python train.py --norm_place="pre" --tie_word_embeddings=true --init="normal"
Each number is 50 + 10 x the weight over its row's rms, rounded and kept within 0 to 99. Layers, rows and columns count from 0. The size before them is the row's rms in percent of the matrix's.

# layer 2 MLP up, 384x96, rms 0.164, rows 330-366, columns 0-95
078:55 63 15 45 65 30 49 29 48 56 34 48 62 48 49 61 48 57 40 51 60 57 30 31 43 45 40 56 54 45 60 41 46 71 60 60 50 55 58 55 50 45 42 51 45 36 45 51 55 39 51 54 52 46 52 48 54 70 56 22 48 46 51 52 44 57 46 56 50 36 38 59 49 56 53 57 55 63 36 66 49 54 52 67 57 53 51 70 49 54 48 68 53 60 54 58
113:53 55 56 43 64 51 48 44 45 43 37 45 70 39 58 57 47 40 46 57 52 48 55 27 37 44 48 65 58 50 52 45 36 51 48 56 28 49 58 53 50 57 42 50 46 48 42 33 46 51 72 61 48 22 45 58 57 62 38 56 47 43 53 56 72 58 53 39 44 51 37 48 37 52 61 48 50 79 46 48 56 28 64 44 50 61 63 46 41 58 46 73 46 47 44 52
114:42 57 24 72 70 39 51 46 44 57 58 64 46 29 60 39 40 43 47 49 60 67 55 34 34 44 41 44 42 48 55 52 52 37 41 48 58 58 41 53 60 70 52 45 50 47 53 49 62 28 58 48 40 49 47 49 40 43 55 38 64 55 62 46 54 52 62 35 44 47 53 45 48 60 61 34 46 56 46 51 22 43 33 47 66 55 53 41 50 53 55 48 48 56 67 49
098:46 69 35 46 60 40 52 44 46 70 28 64 65 34 51 48 66 57 33 76 65 45 46 47 42 46 48 48 53 45 67 34 46 52 32 59 53 64 54 38 50 55 48 71 44 41 52 54 40 40 57 53 52 45 45 49 46 60 31 55 59 43 40 64 63 63 46 36 52 46 53 57 48 59 62 37 44 57 46 53 47 43 65 66 54 59 58 53 45 45 60 67 45 49 49 52
089:57 56 47 52 56 42 51 44 38 57 55 50 52 43 70 35 59 49 41 44 54 43 37 17 31 51 42 38 67 54 53 50 55 65 38 62 49 64 56 47 38 61 41 54 41 39 55 55 50 41 70 61 64 52 59 59 62 49 46 49 58 43 50 54 58 51 54 42 57 28 46 76 60 43 66 40 47 52 41 50 42 35 42 61 53 55 55 37 57 51 57 52 66 46 64 64
098:51 64 32 71 55 45 42 23 43 40 50 60 59 54 59 64 44 44 40 74 63 52 53 35 31 46 46 30 43 57 51 48 32 58 39 59 44 58 52 46 55 60 39 68 53 46 46 62 46 46 59 62 45 49 52 67 50 38 52 50 49 56 57 42 53 42 49 44 38 39 62 62 60 61 47 36 48 52 47 74 41 54 51 57 55 58 65 45 39 62 63 46 62 55 53 46
087:74 56 46 68 49 34 46 29 48 33 44 48 49 57 50 42 54 60 37 46 57 45 49 51 45 47 37 58 51 57 48 50 36 60 52 63 47 50 56 48 43 48 35 45 75 40 63 57 67 52 57 49 70 30 60 59 57 61 41 38 48 40 51 49 52 60 52 56 40 44 46 76 45 47 69 51 40 54 70 60 35 54 44 53 42 34 59 52 48 48 55 63 63 56 52 62
093:54 64 36 66 54 42 59 47 43 62 43 63 64 35 55 46 51 59 40 62 69 46 30 53 54 44 45 40 50 55 55 50 53 63 31 58 54 62 51 51 60 54 38 44 40 34 54 59 51 58 51 51 54 49 69 50 58 45 50 31 50 56 74 71 52 55 54 49 56 39 39 56 41 59 46 37 39 58 50 59 40 40 43 53 49 38 74 46 44 52 78 59 52 47 53 33
130:48 74 55 68 58 41 35 41 55 47 28 48 57 56 49 65 58 44 48 64 55 61 55 41 64 41 33 37 51 37 43 29 54 67 25 45 46 52 47 58 54 59 47 47 54 55 66 47 40 31 46 49 65 31 43 60 60 47 55 54 64 44 37 43 54 56 37 53 53 32 56 45 67 60 47 56 48 56 49 61 39 46 55 44 48 57 50 35 45 56 64 44 57 59 46 42
111:52 58 47 68 65 42 62 32 52 56 46 56 65 29 55 54 56 69 50 50 64 48 56 52 49 51 48 36 56 46 45 54 48 45 40 55 46 53 45 50 32 78 47 46 48 36 76 55 48 45 65 52 58 43 50 51 62 50 52 56 49 36 47 49 61 54 40 56 46 20 44 59 64 57 43 26 34 47 58 50 46 49 38 65 54 45 49 51 50 49 77 55 56 49 56 47
112:79 54 48 43 57 45 54 38 39 46 36 60 60 51 52 57 63 43 43 44 41 54 46 54 44 41 46 64 66 73 44 49 45 57 51 45 43 55 45 44 50 46 34 54 69 35 71 37 54 65 42 68 42 47 67 57 48 58 31 43 37 48 55 48 64 69 64 45 57 55 51 43 40 64 45 48 57 53 54 50 36 36 43 56 44 39 55 53 42 51 50 69 43 46 57 71
108:51 57 50 39 65 44 49 46 46 36 47 39 52 26 57 48 62 52 45 37 57 61 54 36 38 50 45 65 44 62 52 50 36 54 38 65 35 54 66 62 64 61 48 52 47 40 50 39 40 47 65 62 57 49 46 46 66 59 66 65 42 46 44 70 56 59 47 36 38 45 42 50 57 41 85 47 47 69 45 50 56 53 52 49 46 52 50 38 49 48 43 45 66 42 51 66
085:42 52 48 37 53 56 57 55 60 43 44 43 59 43 65 51 52 49 54 59 63 47 27 37 48 55 56 42 63 53 48 39 52 59 49 49 39 46 54 50 63 46 23 75 69 06 51 68 53 46 42 50 48 46 61 67 54 51 47 46 50 61 66 54 46 46 47 42 55 56 53 55 36 45 53 44 22 54 43 48 58 41 50 51 46 38 48 59 52 44 61 47 45 45 50 55
083:76 53 42 51 60 46 53 41 39 37 41 49 54 46 59 64 66 52 37 49 59 50 33 60 64 55 53 50 64 66 48 38 51 51 35 59 53 59 41 45 37 48 40 47 68 42 52 59 40 55 44 49 49 33 58 51 56 70 68 36 57 52 55 39 53 47 50 56 55 43 51 70 42 40 53 43 48 64 32 56 39 35 29 56 68 40 59 55 54 47 59 66 51 68 52 45
127:65 52 40 45 76 49 54 35 51 69 27 45 55 54 62 52 44 44 42 47 56 70 33 48 35 61 40 66 55 66 54 49 33 54 52 47 43 52 68 47 63 43 37 54 66 34 56 54 49 43 54 68 39 51 45 59 54 32 53 56 37 51 37 63 51 47 42 40 40 60 49 36 58 54 50 51 52 63 51 60 29 51 54 43 52 48 53 59 40 52 46 58 41 45 60 64
106:58 65 48 47 53 30 35 49 53 65 44 45 69 33 46 50 48 43 41 47 51 29 45 51 62 37 54 59 40 55 46 45 58 65 44 66 51 55 47 62 44 48 51 48 40 53 37 34 39 60 51 55 55 38 47 50 77 63 26 39 54 60 57 56 54 40 39 26 48 58 50 54 53 42 56 48 65 61 53 58 50 39 66 43 54 52 53 51 47 49 58 75 41 53 63 37
089:61 57 38 72 51 33 41 16 30 35 41 47 60 50 52 66 51 64 37 53 61 46 40 53 52 45 28 46 61 49 47 36 34 50 30 45 54 59 49 55 49 54 42 40 65 42 59 59 32 50 48 57 60 42 58 50 56 50 63 49 50 59 49 33 51 57 50 55 51 46 41 62 62 41 43 55 48 54 56 70 42 52 53 62 51 31 54 56 46 61 52 51 56 61 60 54
086:56 60 32 58 67 36 55 36 38 37 54 47 54 38 46 37 60 50 38 53 60 41 45 18 42 41 38 37 67 48 53 44 43 56 50 61 55 67 55 38 59 56 40 43 57 39 64 60 47 35 64 45 56 51 57 42 57 55 47 38 43 50 59 46 53 69 71 54 53 48 56 60 41 41 55 46 50 55 65 54 34 41 48 64 64 44 55 57 49 44 58 64 59 57 57 65
116:48 61 47 46 59 40 54 43 47 42 41 58 69 33 63 60 62 46 49 52 56 55 43 39 51 35 49 41 60 47 44 40 46 67 50 40 40 55 58 41 51 82 41 45 54 40 69 52 46 38 48 57 47 48 54 44 67 51 67 49 51 39 54 61 62 64 48 53 46 44 45 56 52 62 51 45 38 64 53 50 28 31 35 63 62 38 63 57 46 39 59 73 40 59 50 52
090:66 59 43 48 59 46 45 43 45 58 38 51 63 36 53 50 51 57 44 54 54 53 39 50 64 36 47 37 67 54 49 37 56 31 46 64 48 57 48 34 44 63 45 50 59 33 55 30 57 51 68 53 59 28 52 49 52 67 48 29 54 50 52 39 55 54 52 46 50 41 46 53 38 51 55 57 61 67 60 46 42 35 42 49 58 51 63 57 50 42 68 81 33 48 48 64
098:54 59 44 46 49 41 51 38 41 51 31 53 65 44 65 44 63 41 36 71 67 49 35 43 46 59 39 49 40 57 57 52 39 67 39 50 47 51 62 54 62 61 38 55 55 42 52 50 55 42 59 38 37 43 61 57 57 32 52 46 50 45 62 76 43 46 53 25 53 46 52 64 47 55 67 40 44 70 51 55 40 52 50 45 57 53 71 44 47 60 68 52 62 53 51 38
086:67 57 44 43 74 42 53 49 37 44 39 41 65 36 53 30 49 35 39 52 68 36 38 28 39 48 51 52 47 58 50 44 61 44 44 55 48 57 57 31 60 51 44 55 52 36 48 53 47 49 55 56 48 43 51 62 55 60 57 52 59 46 61 46 53 49 54 53 52 58 30 75 46 42 62 43 34 66 36 53 45 45 43 62 48 39 63 56 46 47 73 69 44 60 55 60
110:56 62 41 48 46 44 48 47 42 36 49 55 51 26 60 44 49 60 38 60 54 54 20 36 40 56 47 59 45 50 47 52 63 61 47 53 50 59 61 44 57 59 47 68 58 45 54 67 50 55 54 56 59 36 59 47 60 67 32 44 52 53 57 48 58 55 56 34 46 45 49 69 42 31 51 42 40 59 46 63 42 25 36 63 58 37 66 66 52 55 58 60 58 38 59 48
087:58 63 48 83 46 35 33 38 53 45 38 54 43 51 45 39 52 54 35 44 68 48 51 57 58 45 31 54 59 50 54 57 46 64 41 51 60 64 48 44 48 59 38 35 53 40 60 38 54 46 62 49 49 45 54 49 53 45 37 29 47 26 54 47 51 65 64 61 61 36 50 54 57 47 50 63 46 66 68 59 44 60 62 53 41 35 49 66 47 57 60 61 55 39 50 49
107:62 58 49 36 53 57 40 48 45 47 50 44 50 29 50 41 35 53 50 47 61 50 35 42 38 33 53 24 35 54 78 22 48 51 55 42 71 69 49 48 50 46 44 71 41 45 54 54 53 48 53 48 38 60 42 47 62 63 48 53 57 44 66 53 60 59 44 47 41 58 49 38 41 46 51 41 53 49 43 59 55 43 50 75 61 39 46 57 51 43 64 53 48 41 53 45
101:72 50 48 55 47 36 47 42 46 40 47 57 62 44 41 42 59 59 46 40 73 46 38 37 38 44 46 47 43 49 48 42 60 66 53 62 47 64 55 31 44 73 37 42 48 30 48 62 33 58 56 39 58 49 59 45 49 50 61 54 55 58 47 51 49 43 47 55 34 32 47 51 38 46 55 51 47 69 46 52 57 35 50 68 54 39 60 67 49 56 52 75 38 64 51 42
101:61 56 46 48 58 22 48 45 37 56 52 44 45 49 56 52 44 57 44 43 59 55 49 27 48 57 43 57 49 54 50 37 43 67 39 50 46 57 67 50 56 54 19 56 63 49 47 65 46 59 69 45 64 44 51 69 63 50 33 62 66 54 42 53 50 53 52 35 50 56 47 77 48 41 61 32 38 52 55 50 45 59 62 53 51 55 51 48 60 58 49 72 49 38 57 43
086:67 58 39 60 66 45 50 48 44 51 44 57 44 36 55 27 38 48 34 74 73 43 44 23 33 48 41 40 63 50 61 45 51 60 47 56 54 57 47 32 48 65 50 60 41 50 51 59 40 40 57 58 61 51 50 62 46 48 34 51 69 40 51 62 46 42 56 39 53 38 39 62 44 48 48 36 44 63 38 57 53 52 57 58 62 48 56 49 56 59 61 61 60 43 56 45
125:40 63 54 48 56 50 48 56 37 43 44 46 59 32 44 43 51 55 45 43 68 54 45 54 52 33 35 44 47 44 49 33 61 44 54 38 69 62 58 51 40 60 47 47 50 45 63 56 50 44 47 61 55 49 44 44 66 43 56 27 50 57 64 37 73 64 55 57 52 53 40 51 50 49 50 48 36 55 56 65 26 38 25 66 62 36 48 58 46 30 50 50 39 57 62 60
101:46 59 54 44 69 41 29 46 45 61 41 40 45 47 47 55 39 76 50 50 54 54 43 24 44 56 29 55 56 40 53 28 47 45 46 61 50 68 61 49 61 52 50 65 62 52 54 53 41 53 63 53 53 41 46 43 59 54 51 63 53 60 31 50 48 41 45 37 48 39 59 44 54 22 48 60 54 53 48 57 60 43 67 44 75 55 50 57 59 57 56 38 59 42 58 54
138:46 51 54 56 57 49 49 30 36 43 56 60 35 54 42 39 61 45 41 42 48 45 48 55 35 49 47 49 49 48 53 49 48 46 38 48 55 50 66 59 52 51 44 59 59 25 47 74 58 49 52 52 65 56 74 58 48 47 36 50 51 63 50 45 43 52 63 63 52 38 37 81 51 55 33 28 39 42 40 65 42 52 48 69 49 62 48 65 44 50 57 49 48 71 54 61
113:49 54 50 53 73 44 52 50 45 57 55 49 55 41 72 52 41 48 43 61 59 56 35 46 52 37 42 30 41 60 50 39 42 53 43 54 44 48 51 32 56 57 47 58 50 52 45 76 49 53 52 52 48 33 43 49 42 71 47 57 47 35 52 43 64 46 50 26 38 61 49 67 64 52 63 34 50 46 51 51 31 57 45 41 58 63 56 43 66 44 75 62 48 46 65 44
078:64 70 38 60 68 22 34 37 59 58 35 48 52 39 50 47 58 50 37 58 68 47 43 51 44 56 41 38 46 56 66 50 57 56 42 62 49 64 46 34 37 60 47 42 46 38 56 48 42 31 70 55 47 24 41 50 51 54 50 45 52 41 51 60 53 51 45 40 56 29 53 63 55 48 53 45 55 57 55 62 45 53 58 54 61 47 47 56 56 50 66 69 48 55 64 48
088:65 56 33 51 54 45 69 32 34 38 57 53 51 35 59 54 53 56 31 46 63 39 52 34 32 61 40 52 56 71 51 46 40 46 43 56 63 65 60 47 45 53 35 45 47 41 53 48 46 45 59 61 54 40 58 59 51 62 62 32 64 41 50 47 53 66 43 52 50 26 49 76 48 54 67 49 51 54 58 53 47 35 39 63 58 53 49 43 59 52 49 48 59 62 57 60
100:45 59 49 57 61 34 50 41 40 66 55 47 49 30 51 51 58 59 41 43 51 54 56 38 34 60 39 46 69 51 49 37 56 59 43 51 52 47 52 62 28 73 48 45 38 49 70 47 45 45 63 53 60 44 46 61 63 67 40 49 61 46 34 50 44 64 43 50 58 22 42 64 72 49 63 53 52 58 44 36 44 52 47 57 63 59 52 39 49 51 48 50 58 55 60 63
088:53 50 51 50 41 50 52 54 63 46 53 87 58 41 44 41 66 57 53 65 56 51 46 45 46 46 53 51 55 38 45 40 51 51 53 66 38 47 53 47 52 61 44 47 45 47 54 65 42 52 52 48 62 48 46 29 52 48 52 52 45 45 42 42 55 50 36 48 21 41 66 50 45 61 38 44 45 64 42 48 51 51 45 51 45 51 85 68 19 49 56 52 54 54 41 67
127:57 55 49 52 41 51 56 55 52 53 48 53 44 12 50 48 38 60 47 48 59 62 52 58 46 52 48 54 60 69 41 42 67 39 41 48 61 50 47 51 50 42 37 51 48 29 64 57 46 51 48 68 37 38 65 51 47 72 51 35 57 60 83 39 54 64 42 52 51 49 42 48 38 46 49 51 49 40 48 51 35 51 54 62 36 41 45 68 54 44 51 50 46 47 61 68
# layer 2 MLP down (transposed), 384x96, rms 0.131, rows 330-365, columns 0-95
089:74 65 30 57 58 35 52 44 30 54 40 40 63 44 50 38 53 60 09 50 58 46 39 38 34 39 42 43 56 43 48 63 56 61 57 63 59 55 53 42 59 44 35 53 42 37 49 40 49 49 53 56 48 42 56 55 52 63 60 37 57 55 59 56 55 47 45 46 52 50 46 52 60 51 50 39 55 57 52 59 52 44 42 74 58 39 55 63 52 42 57 61 40 58 63 40
112:45 45 64 47 55 50 53 47 63 51 56 41 41 49 49 41 43 44 51 49 45 42 44 40 47 44 47 58 49 53 61 41 31 54 31 67 28 63 53 44 46 65 68 58 47 48 61 46 36 62 52 59 76 32 63 63 62 46 43 64 54 47 60 55 58 45 56 56 44 35 50 53 21 59 67 61 49 52 41 51 61 41 67 53 49 66 46 51 39 46 61 45 36 40 36 50
092:61 39 58 42 51 58 51 43 55 50 56 52 62 57 51 43 53 14 63 41 51 59 72 39 62 44 58 57 66 50 50 47 51 29 58 47 36 54 53 59 47 52 52 37 36 37 38 50 47 58 55 55 23 63 38 34 43 39 48 45 65 67 38 35 57 53 45 54 42 54 42 41 56 55 52 58 33 63 44 49 43 52 46 54 47 66 41 56 55 58 62 50 56 36 56 59
084:64 60 32 42 62 54 52 27 32 59 76 53 44 53 53 40 39 42 22 48 62 53 43 55 42 53 53 43 57 53 39 50 50 59 56 60 53 58 50 45 58 51 49 45 67 43 42 51 59 52 46 66 44 40 56 51 40 54 53 36 54 55 54 46 45 62 43 35 58 46 55 53 38 30 52 55 44 78 38 30 44 39 56 65 49 50 52 60 57 31 46 59 57 54 47 41
092:59 65 43 67 41 36 51 52 44 54 44 43 45 38 55 29 43 62 10 47 72 53 37 34 42 51 45 41 55 51 65 48 55 54 38 65 60 66 55 31 49 49 48 54 61 37 50 50 53 46 63 45 46 53 53 60 64 52 55 47 37 44 45 49 55 43 56 44 51 37 52 72 51 36 59 59 49 67 53 43 50 48 36 56 54 46 51 55 56 44 66 52 51 44 69 48
095:36 67 49 54 54 29 54 42 52 27 36 40 55 48 49 58 42 63 41 47 46 48 39 44 48 57 53 48 66 58 55 43 36 61 49 34 65 52 64 44 46 49 28 67 50 38 53 46 55 53 49 48 34 55 54 54 56 66 49 33 58 52 44 61 37 61 45 44 56 49 52 58 74 41 59 38 52 45 52 64 47 54 73 55 49 46 59 48 42 44 40 31 67 55 47 67
092:52 79 41 55 55 35 55 51 51 45 47 42 58 44 53 31 57 56 17 45 62 46 40 42 38 48 39 61 57 57 52 65 38 47 52 70 37 54 48 44 51 53 29 45 58 45 41 42 54 62 66 58 69 37 55 52 39 54 38 35 47 37 56 47 56 48 43 44 62 43 42 65 64 60 61 38 42 48 60 57 53 52 50 61 70 45 55 60 53 44 44 54 42 48 60 49
073:52 73 33 54 51 44 59 58 45 44 49 43 52 23 42 41 57 41 40 62 66 47 40 49 38 53 33 49 43 59 60 61 61 48 63 49 52 52 59 54 32 51 43 65 43 45 38 35 60 55 52 43 65 54 54 46 45 51 58 49 46 43 53 63 50 35 48 40 53 26 58 53 40 25 44 47 48 57 43 40 52 55 56 64 46 51 63 69 56 60 66 42 68 41 58 38
141:38 38 50 46 42 58 48 53 62 36 63 56 53 57 55 53 53 32 51 48 50 56 61 58 73 47 62 51 54 47 51 43 66 53 39 32 73 59 60 36 55 50 52 57 49 56 58 70 46 45 25 47 53 42 47 57 61 38 41 47 54 52 37 55 44 33 40 60 56 60 41 46 47 44 45 45 37 48 52 45 60 61 45 55 25 39 47 25 49 51 55 47 72 48 54 69
108:58 44 20 61 67 45 46 56 46 32 43 41 58 40 33 47 34 55 69 49 48 56 50 43 39 38 47 52 51 56 36 49 58 67 54 53 54 55 52 36 47 69 36 54 51 41 33 41 50 54 43 46 54 38 55 50 68 61 40 59 65 59 60 38 57 53 54 58 42 49 48 43 52 52 31 33 60 54 47 63 40 36 56 65 42 51 64 55 48 60 53 73 46 50 56 40
111:65 84 49 53 65 45 43 38 71 37 37 52 75 39 53 45 65 49 34 62 45 53 40 52 55 56 51 71 46 55 45 47 32 46 41 62 45 63 42 41 48 50 36 61 41 52 60 48 61 64 52 58 62 50 56 45 41 50 48 52 50 54 42 47 55 42 57 24 54 56 38 45 56 36 43 46 33 50 63 58 42 38 51 61 58 45 45 56 46 48 48 49 43 49 57 35
111:52 60 43 31 51 51 57 44 54 55 48 49 51 57 42 44 64 56 56 41 50 38 62 50 57 39 57 40 28 47 42 48 28 39 41 44 67 52 26 63 48 49 50 39 70 48 67 45 53 62 43 52 50 42 62 54 59 40 37 71 68 50 49 33 47 24 57 55 52 36 53 50 59 48 47 56 59 59 52 46 38 41 39 69 48 49 57 58 64 47 51 63 62 58 36 43
077:50 38 47 46 59 77 41 63 41 71 55 56 39 50 56 46 35 44 69 50 51 51 56 54 54 36 48 50 40 56 47 45 64 32 45 50 39 48 40 60 29 50 57 44 51 74 55 41 58 63 42 47 28 46 51 42 42 29 46 43 50 43 42 46 43 37 56 49 52 49 53 54 60 47 59 40 67 60 47 32 51 35 47 53 77 57 59 59 60 56 38 46 47 54 54 60
090:59 81 37 60 65 31 54 42 49 53 30 38 49 44 61 51 56 54 08 41 64 42 49 38 36 56 48 46 45 61 47 46 40 48 45 57 46 58 62 41 45 44 40 58 53 32 52 41 52 64 61 63 49 47 54 54 61 51 48 48 49 37 47 55 46 48 59 60 49 49 54 60 46 47 51 52 46 53 48 64 33 37 37 62 49 44 59 63 44 53 61 63 48 42 62 55
136:58 48 48 45 38 61 48 41 62 64 35 54 72 50 47 50 41 60 48 45 54 34 61 56 34 37 54 45 37 60 24 50 41 66 67 51 49 58 47 63 43 46 36 25 49 54 54 59 66 48 44 67 68 57 38 46 42 48 61 40 34 40 57 41 43 42 54 48 45 51 66 52 62 61 54 57 52 62 43 38 52 58 55 44 35 55 62 50 44 49 51 61 51 41 63 37
096:51 50 40 52 46 34 50 36 46 61 59 56 46 60 62 49 24 31 28 53 46 58 43 40 45 71 67 38 68 60 62 32 46 43 58 62 53 53 52 44 46 58 45 33 39 60 54 45 57 66 38 50 52 52 48 40 45 33 46 37 50 49 49 41 64 59 49 33 43 50 51 39 58 50 59 73 52 60 52 44 62 50 37 55 54 54 48 68 52 46 46 50 70 48 60 42
100:57 79 56 50 55 40 54 48 49 63 34 45 60 39 51 34 54 52 22 61 63 47 44 27 35 57 32 50 51 45 46 48 47 44 42 67 36 61 50 34 58 47 34 44 48 44 45 43 45 60 67 66 43 48 66 52 45 51 44 48 49 38 54 51 59 51 53 57 42 40 55 73 57 55 64 49 48 53 62 58 48 46 39 49 59 43 61 64 50 52 62 59 40 44 69 43
101:48 54 58 55 44 27 34 41 43 45 39 53 61 45 48 42 58 50 20 60 55 60 38 50 56 42 36 68 38 47 71 65 54 67 59 62 51 59 46 37 48 54 47 31 56 42 57 51 54 51 62 56 55 43 67 57 47 57 43 42 47 36 61 52 55 39 30 37 52 45 39 61 69 48 54 48 39 58 50 56 69 38 47 59 58 40 46 67 50 38 56 47 54 48 56 50
093:30 74 52 38 38 43 40 56 70 53 46 35 49 52 53 42 55 53 48 49 41 42 66 46 63 51 44 69 58 42 49 40 48 50 71 33 46 50 60 28 62 64 54 54 56 52 67 49 61 52 27 40 55 55 38 51 65 35 54 58 55 41 46 66 47 54 50 55 51 42 59 40 48 33 38 49 29 50 50 37 55 53 58 56 53 52 61 58 49 31 57 51 57 57 40 52
084:62 77 46 58 46 40 49 50 47 58 51 44 62 42 50 51 63 46 14 56 63 50 48 43 46 26 43 43 55 47 50 51 39 55 56 59 48 41 55 44 41 56 37 65 59 31 53 43 60 52 76 57 57 38 53 49 37 55 64 43 43 32 51 39 61 42 38 36 57 53 57 61 50 38 37 60 56 58 61 57 37 52 55 60 58 38 50 58 46 48 50 57 46 37 61 49
088:45 75 34 59 39 46 44 59 47 49 56 48 55 53 49 51 49 51 37 55 51 60 54 31 46 70 30 47 47 45 42 60 60 45 47 46 47 63 60 35 51 62 38 68 51 26 48 45 45 54 52 47 39 69 35 50 40 45 57 52 68 42 57 47 64 55 52 45 44 39 54 33 32 70 47 35 51 64 74 60 52 41 41 55 50 45 59 59 43 55 51 53 58 57 40 39
098:70 71 57 64 60 27 42 35 32 42 46 33 62 59 56 46 57 53 15 42 54 53 28 40 40 44 39 50 50 56 52 60 46 34 49 54 57 57 55 45 55 53 30 63 57 32 43 41 50 53 69 51 59 39 60 48 55 64 52 53 57 46 61 51 58 51 43 55 57 49 51 54 51 36 55 56 40 56 49 46 38 43 59 60 57 33 54 60 60 48 59 54 49 49 55 48
073:47 55 53 45 29 38 51 36 53 50 58 37 43 35 56 27 46 48 27 47 58 60 40 57 33 56 31 54 59 42 65 62 39 56 72 59 65 64 58 50 44 57 71 53 41 38 60 50 53 49 57 55 69 52 63 46 48 55 58 48 52 49 63 57 46 65 52 38 46 36 41 64 34 51 53 62 45 57 50 50 46 52 51 47 48 28 45 63 57 51 48 60 49 36 59 43
096:43 66 47 58 47 35 50 59 63 46 36 44 58 45 55 38 68 45 20 67 59 42 40 44 39 53 51 45 65 47 53 62 53 49 46 62 48 58 52 52 41 48 32 56 61 37 47 49 44 61 56 65 68 46 56 52 51 58 41 48 29 29 47 40 68 49 52 56 50 40 51 60 45 38 43 31 56 49 57 61 49 54 58 48 61 37 55 65 48 39 53 74 48 53 42 43
108:51 54 30 42 52 58 69 49 69 48 58 49 44 55 45 66 62 47 71 43 48 44 56 57 48 50 39 56 48 40 48 64 36 67 46 40 55 31 40 57 42 52 59 37 39 84 37 49 44 49 47 61 67 45 66 51 39 35 50 39 66 49 40 47 43 59 47 58 37 35 67 54 51 51 52 60 52 47 62 37 34 56 47 38 41 45 53 41 53 55 45 54 57 55 46 59
098:61 46 35 54 47 54 54 52 58 45 53 57 43 63 59 41 54 72 66 41 50 39 54 54 48 48 60 65 41 40 46 38 46 58 64 41 55 57 40 53 42 34 35 47 47 42 62 48 51 81 56 42 60 47 52 40 47 20 28 55 56 57 39 54 45 43 59 50 52 35 37 51 56 64 50 38 55 59 57 37 76 49 51 61 66 55 46 58 40 36 47 42 53 50 53 50
071:57 79 51 60 55 56 57 54 49 65 56 62 36 40 43 52 46 62 39 42 39 67 49 45 46 66 48 75 49 51 49 67 43 47 49 58 56 53 49 36 42 51 45 45 29 56 54 46 62 54 49 34 50 62 56 63 45 47 58 47 47 56 45 43 55 57 51 35 56 44 48 27 23 42 46 56 44 47 71 45 57 28 47 49 42 32 47 56 55 39 45 53 39 55 58 36
095:57 62 34 60 49 31 52 49 33 55 50 45 57 44 58 40 47 43 14 65 58 54 32 44 50 51 31 47 44 47 68 61 45 56 49 52 59 50 61 31 51 52 45 56 41 42 57 45 47 47 64 43 38 53 41 64 61 57 34 54 50 47 59 46 45 62 36 58 50 44 44 70 34 35 38 41 43 66 55 58 52 45 59 56 46 53 58 57 59 35 61 63 54 50 63 43
123:28 66 43 32 53 61 59 46 56 50 64 49 42 54 58 59 51 65 48 42 57 59 71 60 41 65 41 52 27 42 49 43 48 64 69 41 58 43 40 47 44 46 53 58 41 69 38 42 36 64 42 56 57 33 48 37 58 55 53 34 67 55 55 52 37 55 49 59 52 65 53 59 39 56 63 56 52 44 56 44 23 46 40 54 47 47 65 37 49 44 43 53 55 47 44 46
097:35 55 57 56 34 68 54 57 48 33 58 46 35 62 35 60 57 39 33 48 42 46 45 60 35 48 66 61 61 52 55 46 64 55 68 38 52 53 52 53 58 41 56 42 34 59 67 43 45 49 46 62 42 49 61 61 51 49 49 50 53 58 32 61 37 36 40 64 49 56 61 52 54 58 47 56 27 38 63 44 53 48 51 59 58 63 46 26 44 41 37 61 40 60 54 57
161:65 65 59 53 48 32 42 31 49 57 54 56 51 51 43 54 40 53 33 61 59 57 59 55 39 38 50 64 42 48 37 53 56 50 39 54 47 42 57 37 58 32 37 70 51 47 47 54 51 31 59 46 65 56 63 56 55 52 37 66 39 49 48 48 48 60 47 47 41 56 51 49 49 52 34 49 76 49 55 57 25 49 77 64 38 61 42 44 40 58 52 41 41 59 39 57
120:52 63 45 57 56 45 37 58 40 44 63 56 54 46 55 56 40 50 37 41 41 59 54 37 61 35 50 47 38 54 37 40 61 43 51 57 51 59 46 20 34 46 46 51 65 43 48 72 53 49 53 44 55 47 39 51 40 43 49 42 50 43 60 36 58 35 38 63 50 54 60 60 50 49 66 61 67 45 59 48 44 62 28 56 44 46 46 56 55 57 50 39 81 43 66 66
087:49 64 33 51 45 30 47 37 30 64 36 42 58 42 67 35 49 56 27 53 57 59 42 33 39 47 45 28 66 52 59 57 45 50 51 52 31 57 53 71 52 51 37 53 52 52 52 44 50 45 70 49 51 71 60 53 56 55 72 51 40 35 58 56 54 58 42 52 49 33 53 60 52 53 53 42 57 66 53 48 41 64 55 48 48 44 49 64 39 53 49 49 42 66 54 50
084:65 53 44 68 56 33 44 36 46 41 42 34 56 30 52 46 52 38 27 51 49 45 51 27 34 62 34 49 55 63 59 47 56 57 39 54 51 54 58 56 49 52 38 39 45 38 44 42 46 57 55 64 47 40 39 59 56 48 56 50 62 40 69 65 33 61 41 52 48 53 77 46 56 38 57 54 55 61 55 41 58 38 48 58 48 49 62 53 61 61 43 50 63 39 63 58
088:34 79 50 60 49 45 59 54 54 56 45 30 33 39 47 37 43 72 10 38 51 45 42 50 55 47 56 37 62 48 58 51 45 56 44 55 39 51 67 57 44 49 35 35 54 59 60 46 45 47 53 45 58 61 63 49 48 57 59 56 48 46 49 57 43 52 56 44 51 48 58 51 55 54 63 48 60 58 46 32 54 60 42 60 52 59 60 44 36 52 55 53 35 58 66 32
092:54 57 45 58 58 47 59 41 49 59 45 24 42 71 48 59 41 47 42 34 49 48 48 48 56 67 31 46 47 60 54 55 47 47 43 47 47 47 49 48 40 42 46 52 58 49 44 45 65 49 52 54 43 43 51 76 54 49 51 35 64 47 52 45 50 55 62 54 77 62 30 66 51 37 68 71 47 37 50 45 47 55 43 46 53 43 25 40 70 47 47 66 42 53 59 35